Weights of a small transformer language model: 6 heads of 64.
Each number is 128 + 32 x the weight over its row's rms, rounded and kept within 0 to 255. Layers, rows and columns count from 0. Numbers have three digits each. The size before them is the row's rms in percent of the matrix's.

# layer 3 MLP up, 1536x384, rms 0.149, rows 0-67, columns 288-383
092:110145160128127115129151133169098110183115247121051127065167143124116132138107134130116168134153186144136154105209166102135141144158157115171120104163171142111127145041156074126171147144191041144135099124111152077073101136144109148091150137123119126100167153115072135147124129113102143114
091:110155089112107136125193130140137146147107108104093096113123138152187165141111081151104175132157155101147133173144095118118127103169108127103161131082205175073143174114096158087125155125141135127115144110176149132144111152137087104104139131085084117143118140136118120135191149162144112094
100:122118158138165151103097146095139063127096150158183132183152149096184122120124139150095068089126112116128144110129132148133132151089157133062108146096152137164127086142097125128140137081155128151171107144158131081145139145134145197076112103110070183118097150163125129106160138153142090166
095:116160130156155148110138144110104109121099078093131093171102112149121111170150107156193131180138144136116117100183095036161138117160196065144144124129110098148156135081180150154098139117114186112124104108150157090154097151196154176132082137181126128174114164113116144076132118152084118097
099:134128164072157122112101082194154081069122119095150125143086100136119181151149068101140121098144194123168166132108086085111140133165142203040143076119116150106089116093154165047198131100108164162085100139128125062124133112101158096094134171115070155159132144105144162088159130131123148138
101:140140130055155174108104083077131114123083183189140162128104120127103104173102105170098139169176099199074168167112171190036214144124104134130186141109127140100171096160140130164115095126153104149131119157148110123106151212183185153097102104107090082119106122133127113114163071168116129103
100:158097138153140133142144124131139071212137114131186153118119135141095111071183144118083158075174092127099099101146166133198068128096109109108120157067103157132119115142141127137142143131113132057131144086091121145176127117110148197144147066161138109142157188126104106079120154157068142116
097:115110103132164119108130104127135125129069152141158160149112175160114134097158082122114137144137158151179137113108087144122130108113146204093051176135143165113090121160139117132124103122097142113157079120155093121136132095082166170152168175102093128109128213104091138126068149138148175142
101:149100109104164131101131077104085153158131129121115210133146167093108178148164140155126120151089145139141077163105093093121090118088125151107102172109155091187178112163150124115153161197131101167129132104151158070145152130208117124163146092145131159181129188112121103096112129164127175123
095:144120117085092153109138163115137127144127171099177142160118118056091099099151163168105112110156180172057182160141100103075079186125072165126150125158125117083152134179152146142090124113111133095152132091151185064141099103147149119140125130208105138131092144116140117127166146162102108109
098:144198130112112154158139245124111151120119139166115176126124133141143159081145124128159116084139117096178155140100136163171113126139176138095080138092131058127117201155158201108144134130162157152102155156169145114119154141179081184165097180117148090112151126065202086166156152077133165135
091:119177175133063149104140130114136113136145157166139165130151083181168107113087157120124115163149170103160127163136110140157155093147064146107175177086123157141134118141145137140086119106106130119120099149148144115093141095099139138116127162146122129120135158181102065116026101109111073134
114:100141114146154072108177160197132100133111140083153081199131182157115132132127092162080142172138100112112109119173179175141121078092150147108107174090127090087112135155141155080100179110135098164140116099147132072127116203134188133108149142127089098182151114130123171084071107119149186131
091:114114161099126132099100104092108124148153159153127125115199091110182113106135092174139122122169162141072115112126122137137146174156148089113109108115140146141093101092154104123069120174178097160167109089102163123145113153112091101119190117100160128149110200174120125060100150149161089203
104:170122148096103158145142142093113142121125150117169146126144152153085156083153135115099106167121145120131103140180174148053176107134091170167114163156068120150086107138148095157128106150117106180092127143178094136055100114103108099177137191114087144176136121102126096181143142069142146147
097:120151198117132099120132069102154100188140158128128170106102136156126127169119123113131155171126094162117034095107182128137101136174136136110134119137137148098136127183135155123159122101144096052089183053152102137152122097148054107142194140110119118158130158151125086141114141079159120106
100:193093079163143102138130079165127114098143102159123106127116078100108103062104138130052124148185152160154101149162118082096113113110110150153113150119135107146129076092108073091164126143186078143113113122151128100081087112146112117146153157133119097144130117096059068080115162085076104087
089:153116166157183202083074121109082119115152108128148086109113107172148168120118096102115096170167091144100137122165109198106139130124113099137080129151131087146145141158185096083167136129082178092077156091175128186096117155109182113137088179133140129167124091164208064071087123117111134157
088:102097124102118164124178143157132145133108211116104101183132079161099116120090072106122081123145085104166081157118102089136115140151141110125191120112116075108098126137169122055222074124173138093135114115109110156084102092143056131141093129114109121076158156152152117060099111109176150099
098:110110162110144160180173167147141124105111142154134113193059136098194103107118136145120104178133117140142133111083159161092089171142143158182116110200131069115155126190158154132227114092126134110148079074136153109126175131138124057160078216154077097091158067106096095157112167071126093140
096:129140157066076106131141149145148140105131105155142116145096158130121137137138153090098115129083217169162175135112122141072115188090071177092108163081185127139140093142143086128119080129122100106170129162149120128146124157125092190104161103162112122141160206187134143139110133170155144175
098:126133157106149092146157164139138100175126177127119137101096098107170154118230098081099131140208131114115112091137150116083094078123149149213122109123142123169090129096161108126095146136103145116173149180093121080120119125118061118151112111192163152101120147117174114040110156108119129142
092:104147173174102115138165140153161149123119101131097175138100139120146084172160100111105085071087152142152081122146120143099106164161144169174142102138151141121106105084078134166168119157168148099110144143154082127142165098111153180139171138115051142098171129155119135075098114163138160138
091:100121178102122147144073147179094153102082094094097128226155121116100089116135132116115195098149124178083090097101150153180148126122119179077109128130169088121071120169130125130117150173141174149164160112146138141126088140096164135129064147082110098140139091157129141159116112073146099133
096:094140156129105172095182056140140124149143158106175085159153133133091170132132124116129101108154161113158166141088116132094051089152137122166111164136114157114118068106096158090114169104129127142119108121109194031070138182129139217157105113125080105139133126147147143089163104140133108149
111:124174171145078183108120114121121167113096169156135100069114125166154123116115138140066143106113190177084111088136117125036057146102172155136152113134155125113118116152155114080104134145145124102141164128197172093111144127150152138066084148101139151113140126142085096170143125121153156142
112:100125172101163084154111103069133088134089124126139133143108160149125116139144131124116156113114147110145081076155157136101138143082099113129123072139151144162108093146054098089133110113140131144185122175149117160184120089127114161161132084118132131145232032094137162090149161102145171158
093:187088172150159085186135136096182069088140138142126069129129163110163114151127150052148142098145127090142127071137103134096128089099109174092141185089070081098217158221092131172175195097162035120111153163115195156155062154142101200162199181143138120114121146129111126171082040116092117097
096:152081121218092134080165122175066108083149121100150097119120207144099150096134124107139127159131110148171101182143142169141135128088106078175123134111121164155063115127124128166186108101115137143191102079115097130163076167121134126133151097145112094113061094081088096118121173139156143153
094:134111148132090089137104207156141097139078099095115112149078119122073078102113109123095129129103159068177095096090086140178104128127061106083150178131101124142102122140122110090170124102147115040118131084138145178120140124127123136160148118122079109152181116097074089162138161167113125120
096:117154112122109119169165032080189134199150129172048130109164146158141146139102113133082163089103111068102126139050099096129105155141142118110133102130103097067091087180166093152104165137141142060135158127162134136152160095145152095106129107093122148094139153109103173101190120048171190205
108:099152062109126153172086143081128175098174124147171073154130091155147113095164118141153157096139182088187133150138090135141114125151137188094137125094120169139104099094150098155020106087085122126135158140133072083133092157149104115063124144116132115104077077142179097114085138161130163137
092:128179101145191119102156130136126141092119123080155134141187138178133192181150172109147137119029124184160140108116076087060117120112218107142130156138118109110126083036190113120128173101129116151076112087083141110054094097128083124128092107111074188141111118092116129157152063156090149159
111:141133166104087087154089125049131131156099110143150138141146113108132104154084041107159176124077154131104190115110115125149079104132122071095134156169148137159114097126115154082121211159131121092146143097132138115162129175120132094133134128160136153172138131122131169095095170168086101079
097:139113066085096118114085106126115097112122171174143159128103099118127141125115074136151098172160149141121149121152120154109112170129120168119111100119109159103187167162113082095154105148094124127143163184162103160152141146141152140111159130114095129072182084165110151211148151108152089096
104:105134103145166147180119087111130134105176104141143181183113132091201184178065161122120174153112164163126077114082113137166177181120169056096121102088136132077155173116131062076117155145109100181180089152138140165096017133107164116119108105120115101185101113113163111116104119163118123085
091:119151105131129133187134113113095145123145132134152167106118140220124084112152145123107177114121157136181101129131073165107126104110091126104111128089117186153101140153211093119062075139156170128168110115148106149179166119111162112166132144107070157134194109104109181172087131139086196134
091:113122133189118136149119173108128156141076103155091096159151112134089131106144139136106133113184130105154127072131148092076140092098085119131133138091161150117120112089089097113106057114120158168198126098137158080133104174132162159129131151175100127139104147178113130121142175104169091142
098:095139082121174138126147132178176169082099141127172146148153107102130156114157143143150118144120172092116124149159126138123141140083112148088150087117130093172154093121114153113079197118109120160111105058171164131133117158153166184160103189130079141111129179132087162073153119176158120118
089:141105124125124143169175146117117118157128168128115141165131164165114169136071128203147115057174189125141089132124109123097096091100170121147129146095130102132192142092136166163121093162086154140138144112120167119126111088125175164072137061129077148105104140106108100109092097114065098127
096:158051115137198146169103175146144095117154109094156140202109111123109154117192056099141130174191171162092095184130112139110099125173038154134104090189090136142127148133101086159100118160096135119119150146145112187112093135123133109147135124094109144134083104180118174143185154124091210105
099:155106112123163115079082094124072105189127110127110139122146164156090149151108125117113164090127125120155126109145175214102106145153093135125087187114142173124147149092127114093147164121083077078135121074147164146122068155076111133139162112075070148099150192162121126149165069102186178162
105:146091129116125134105134167150161095183047102179162089122108111169093133105129062155111150093150096134148170114128096139116108078125142114124113141148098072067158160061157109123150132083142095144132109106131178193084125114112122137140137117134147141168113092127130164103102170112144154073
106:120134146095138114105127165154174143169127168191078125123154084179136128147168135158206103117181123151149106124194113144165131122114155165169150142106106150111125186129163121103207125126135080164091118092137143161137098153111159108168142086116099186080096142158126179085081148151120163135
089:080164142137190138220146107129121105110158110129112158122146166128153190111068137128108135107169136091081150155149105105119109145105187165140090134136127148098107101152123153173140180113175137179129090094120061187181154086099115142111057090075116127139109117121116161128154111127155146093
098:183165119114109129129145091121100154148123158134089184147093148153122101080123190098194131097134192120154089136129130119127144163088095118143161196078146120158113124094177133129151160152117121188220068150146179083106125180216214128130151110140122092092149113102143192169166100192140150157
093:118151157164161096197162123152105090085188135104126154145125104134144091136145095119132135122122141070117093127103145127205202151134125105189121136128120121113140092107173150167101127092152105124089132124131101110191114125094094168106154099100156114147086080177149128086067107107114108120
100:173117101102084156145102141177193129188178072138186114122116146201108109140056128134112130140106148130177134129159143092112202150120167134158121148095089124143159116116148152188125149106165091126120127117106162147133131164144151136175119168164155162152152124119135134110058162158192148085
097:096106094160104116069128104160133112151126155102182089115148075114153145166109085114177110135131092160151157123160166123111139145119091130071186098112112100073092123131116136095134080074154120167214123119107167135174081116125160085114091138103135114133138107181154129145125107145106083109
111:148105103108166131141101110137177113162098080169140103134106191115175125110106106149173171065134087115143180100095142095134131154104130170035150161115146183133112104155131136085127143123081099083185095085145117087101129125123130109133115122121120140111139100134166123087165103187103088113
109:162134100130111150073168080212179111128104105128108139066141214095115133141146169077133122176119103090108097145052204157138110159108105157173146119088128123123129151140088151079167114094117091135092117154103152161109123187133144141107129111097105126110116111104171108054100098118148153121
095:113127129141111156120084103111108111113094124136197123116101147117035124162131178102156118114132139126106125073191053141147127108144124147153081095139059122125131097126102121106115101142134181140128122154131097085131132127121068081132079120112088143093093124147156121137043132203106113091
105:129177097129133115132078122096129137114107123118126162126117123100120077160110141089127165179124187125058142091097166111141173167160135141188080162130159107157141111111122087173127156136142147071148154122141093088144101101063126097160098155100158123151143142114077125103114088116098133208
104:129161122067121138147121164135207086110114131105149194115133136097223063109163128097062147153075155130102100151135118080125231120106162137111151170125105079126168165108148140103099138132162194219099109091165152110129136104177117087070159135138105161141121125101170123120143129121090196132
100:114145097130159154184157190077172088140122094152198236178128136119137113134116189129128109108139182148130133125179139161153147153156139149130103068141103114087152156119152096149121137070076143163146167122102140148113121100108184143158088135122150124108150160112161128142069148127108080165
100:130118091155182151120180085128150174134101139103142145115114096145115146152123126121112115108154162125138106096145116124198134117054100121152183141119137072087144089059093143103109135156100128162138147133155099109109147188116141141093172145114113129134160161174108105100145095114126118110
094:139129124167107159119127108138095133118095087127176119082074184100066100053153080124142115142129183118134165085182121138131105086143136113161114117169163170114080154131147109149132140121151126154131154090084132131076104062147143036114166122139050137120117122000158099167140111148084109104
096:187167121096129096144178031139139152089127081136127099147086164118134124149098153120174135093060103114158165092169124122055192145147149113086148147165128148102183122143100190119153095089078149169133081079105129092137102179145111084123129130193108094086138120124135082068090151131136127167
094:125090107172128093124143129068152120116122069133049073138146102116127068146059127138101129109142073099137088134155204148112160139123142111135163125148165155137161123150130112069129100096079091155138115154117118033125143077155175121148121165084067188142092127121113042106106119144133084101
100:121170173142140118148125134109113167117169084103124074120130128127076139109168166085124106164122129146121100047140142097138207158118112106124156183150133126070078059057119130099169172148178146093099113147077128145056160140179100107102136134136134123112131083090176128154103135118127131104
100:125087136118092143120141099085062164119180104116072180135134119103108111142174155098109077126145108169155157118172148175076117138136097145135130146182074132095115122106148131058111118118081168146156132140143156111121096131124112173116128147129090186147154096092140085197065127169154084158
148:126133086148145129133155136180114135113137133136145121135102052099112115121198145079157154121091129059147096174170121132079139096104119154149129154086123125148155125098187121025096159137093098128144146121080095159128150073137148146129129076177122127104133147133140061136153141096079181179
129:037127115144066169140159075137104126139131132088132098114097168162120099067171085102137121105088145114121160091096070125137212126114089082091116128068125120165140153149106114165149135169166113133100171133149180101136127135104137102113158133189124121138092140111109172141079089126139122127
105:170134120173107167174124147141127104124056155124108094119115116122062109098147113104103084116123171124084088118209135136159141131122140165125098073158147180130120118156145128083121093102142117139133174187171130149149178129094104137133167087148091152135068134137067139136214085129121136119
112:158181068123144153141164117094127127162149117131087162160081122124209190166170054170090133103138171147158091134188128173146171123109144124162129151145085165166113078123130160130106086162139136138169150129103119134127145159175166132172148117104187130143146172156111142133046099108090187134
088:132116091088141145133113069167107179164126106095138149162105151193140158131185166185142152142136091060160134132143074098164156090115090186110149047121193172120154121151172118149099140144106129109085050135134156118130142148176036072085123151155089115178146077125138153138129110192099173192
089:141110091127135133136111197108164162180128114116136167113156093071133152157102114145099100108121136119078078156125150118133136066083171173129122141128151101149101154111128114113141149149099190106134197064173137123165131154106112138106136074141110128123144138190128189109141153136189114133
104:162127162156204112139126097158157139164120124121107105088149161136159136088131075112117095100110121132119162174180121123148126208090062123162113111086117144096070043133153109098103104118085164116067134104128123152138132131141133058088158201130154106115076118129129107155078114115050109142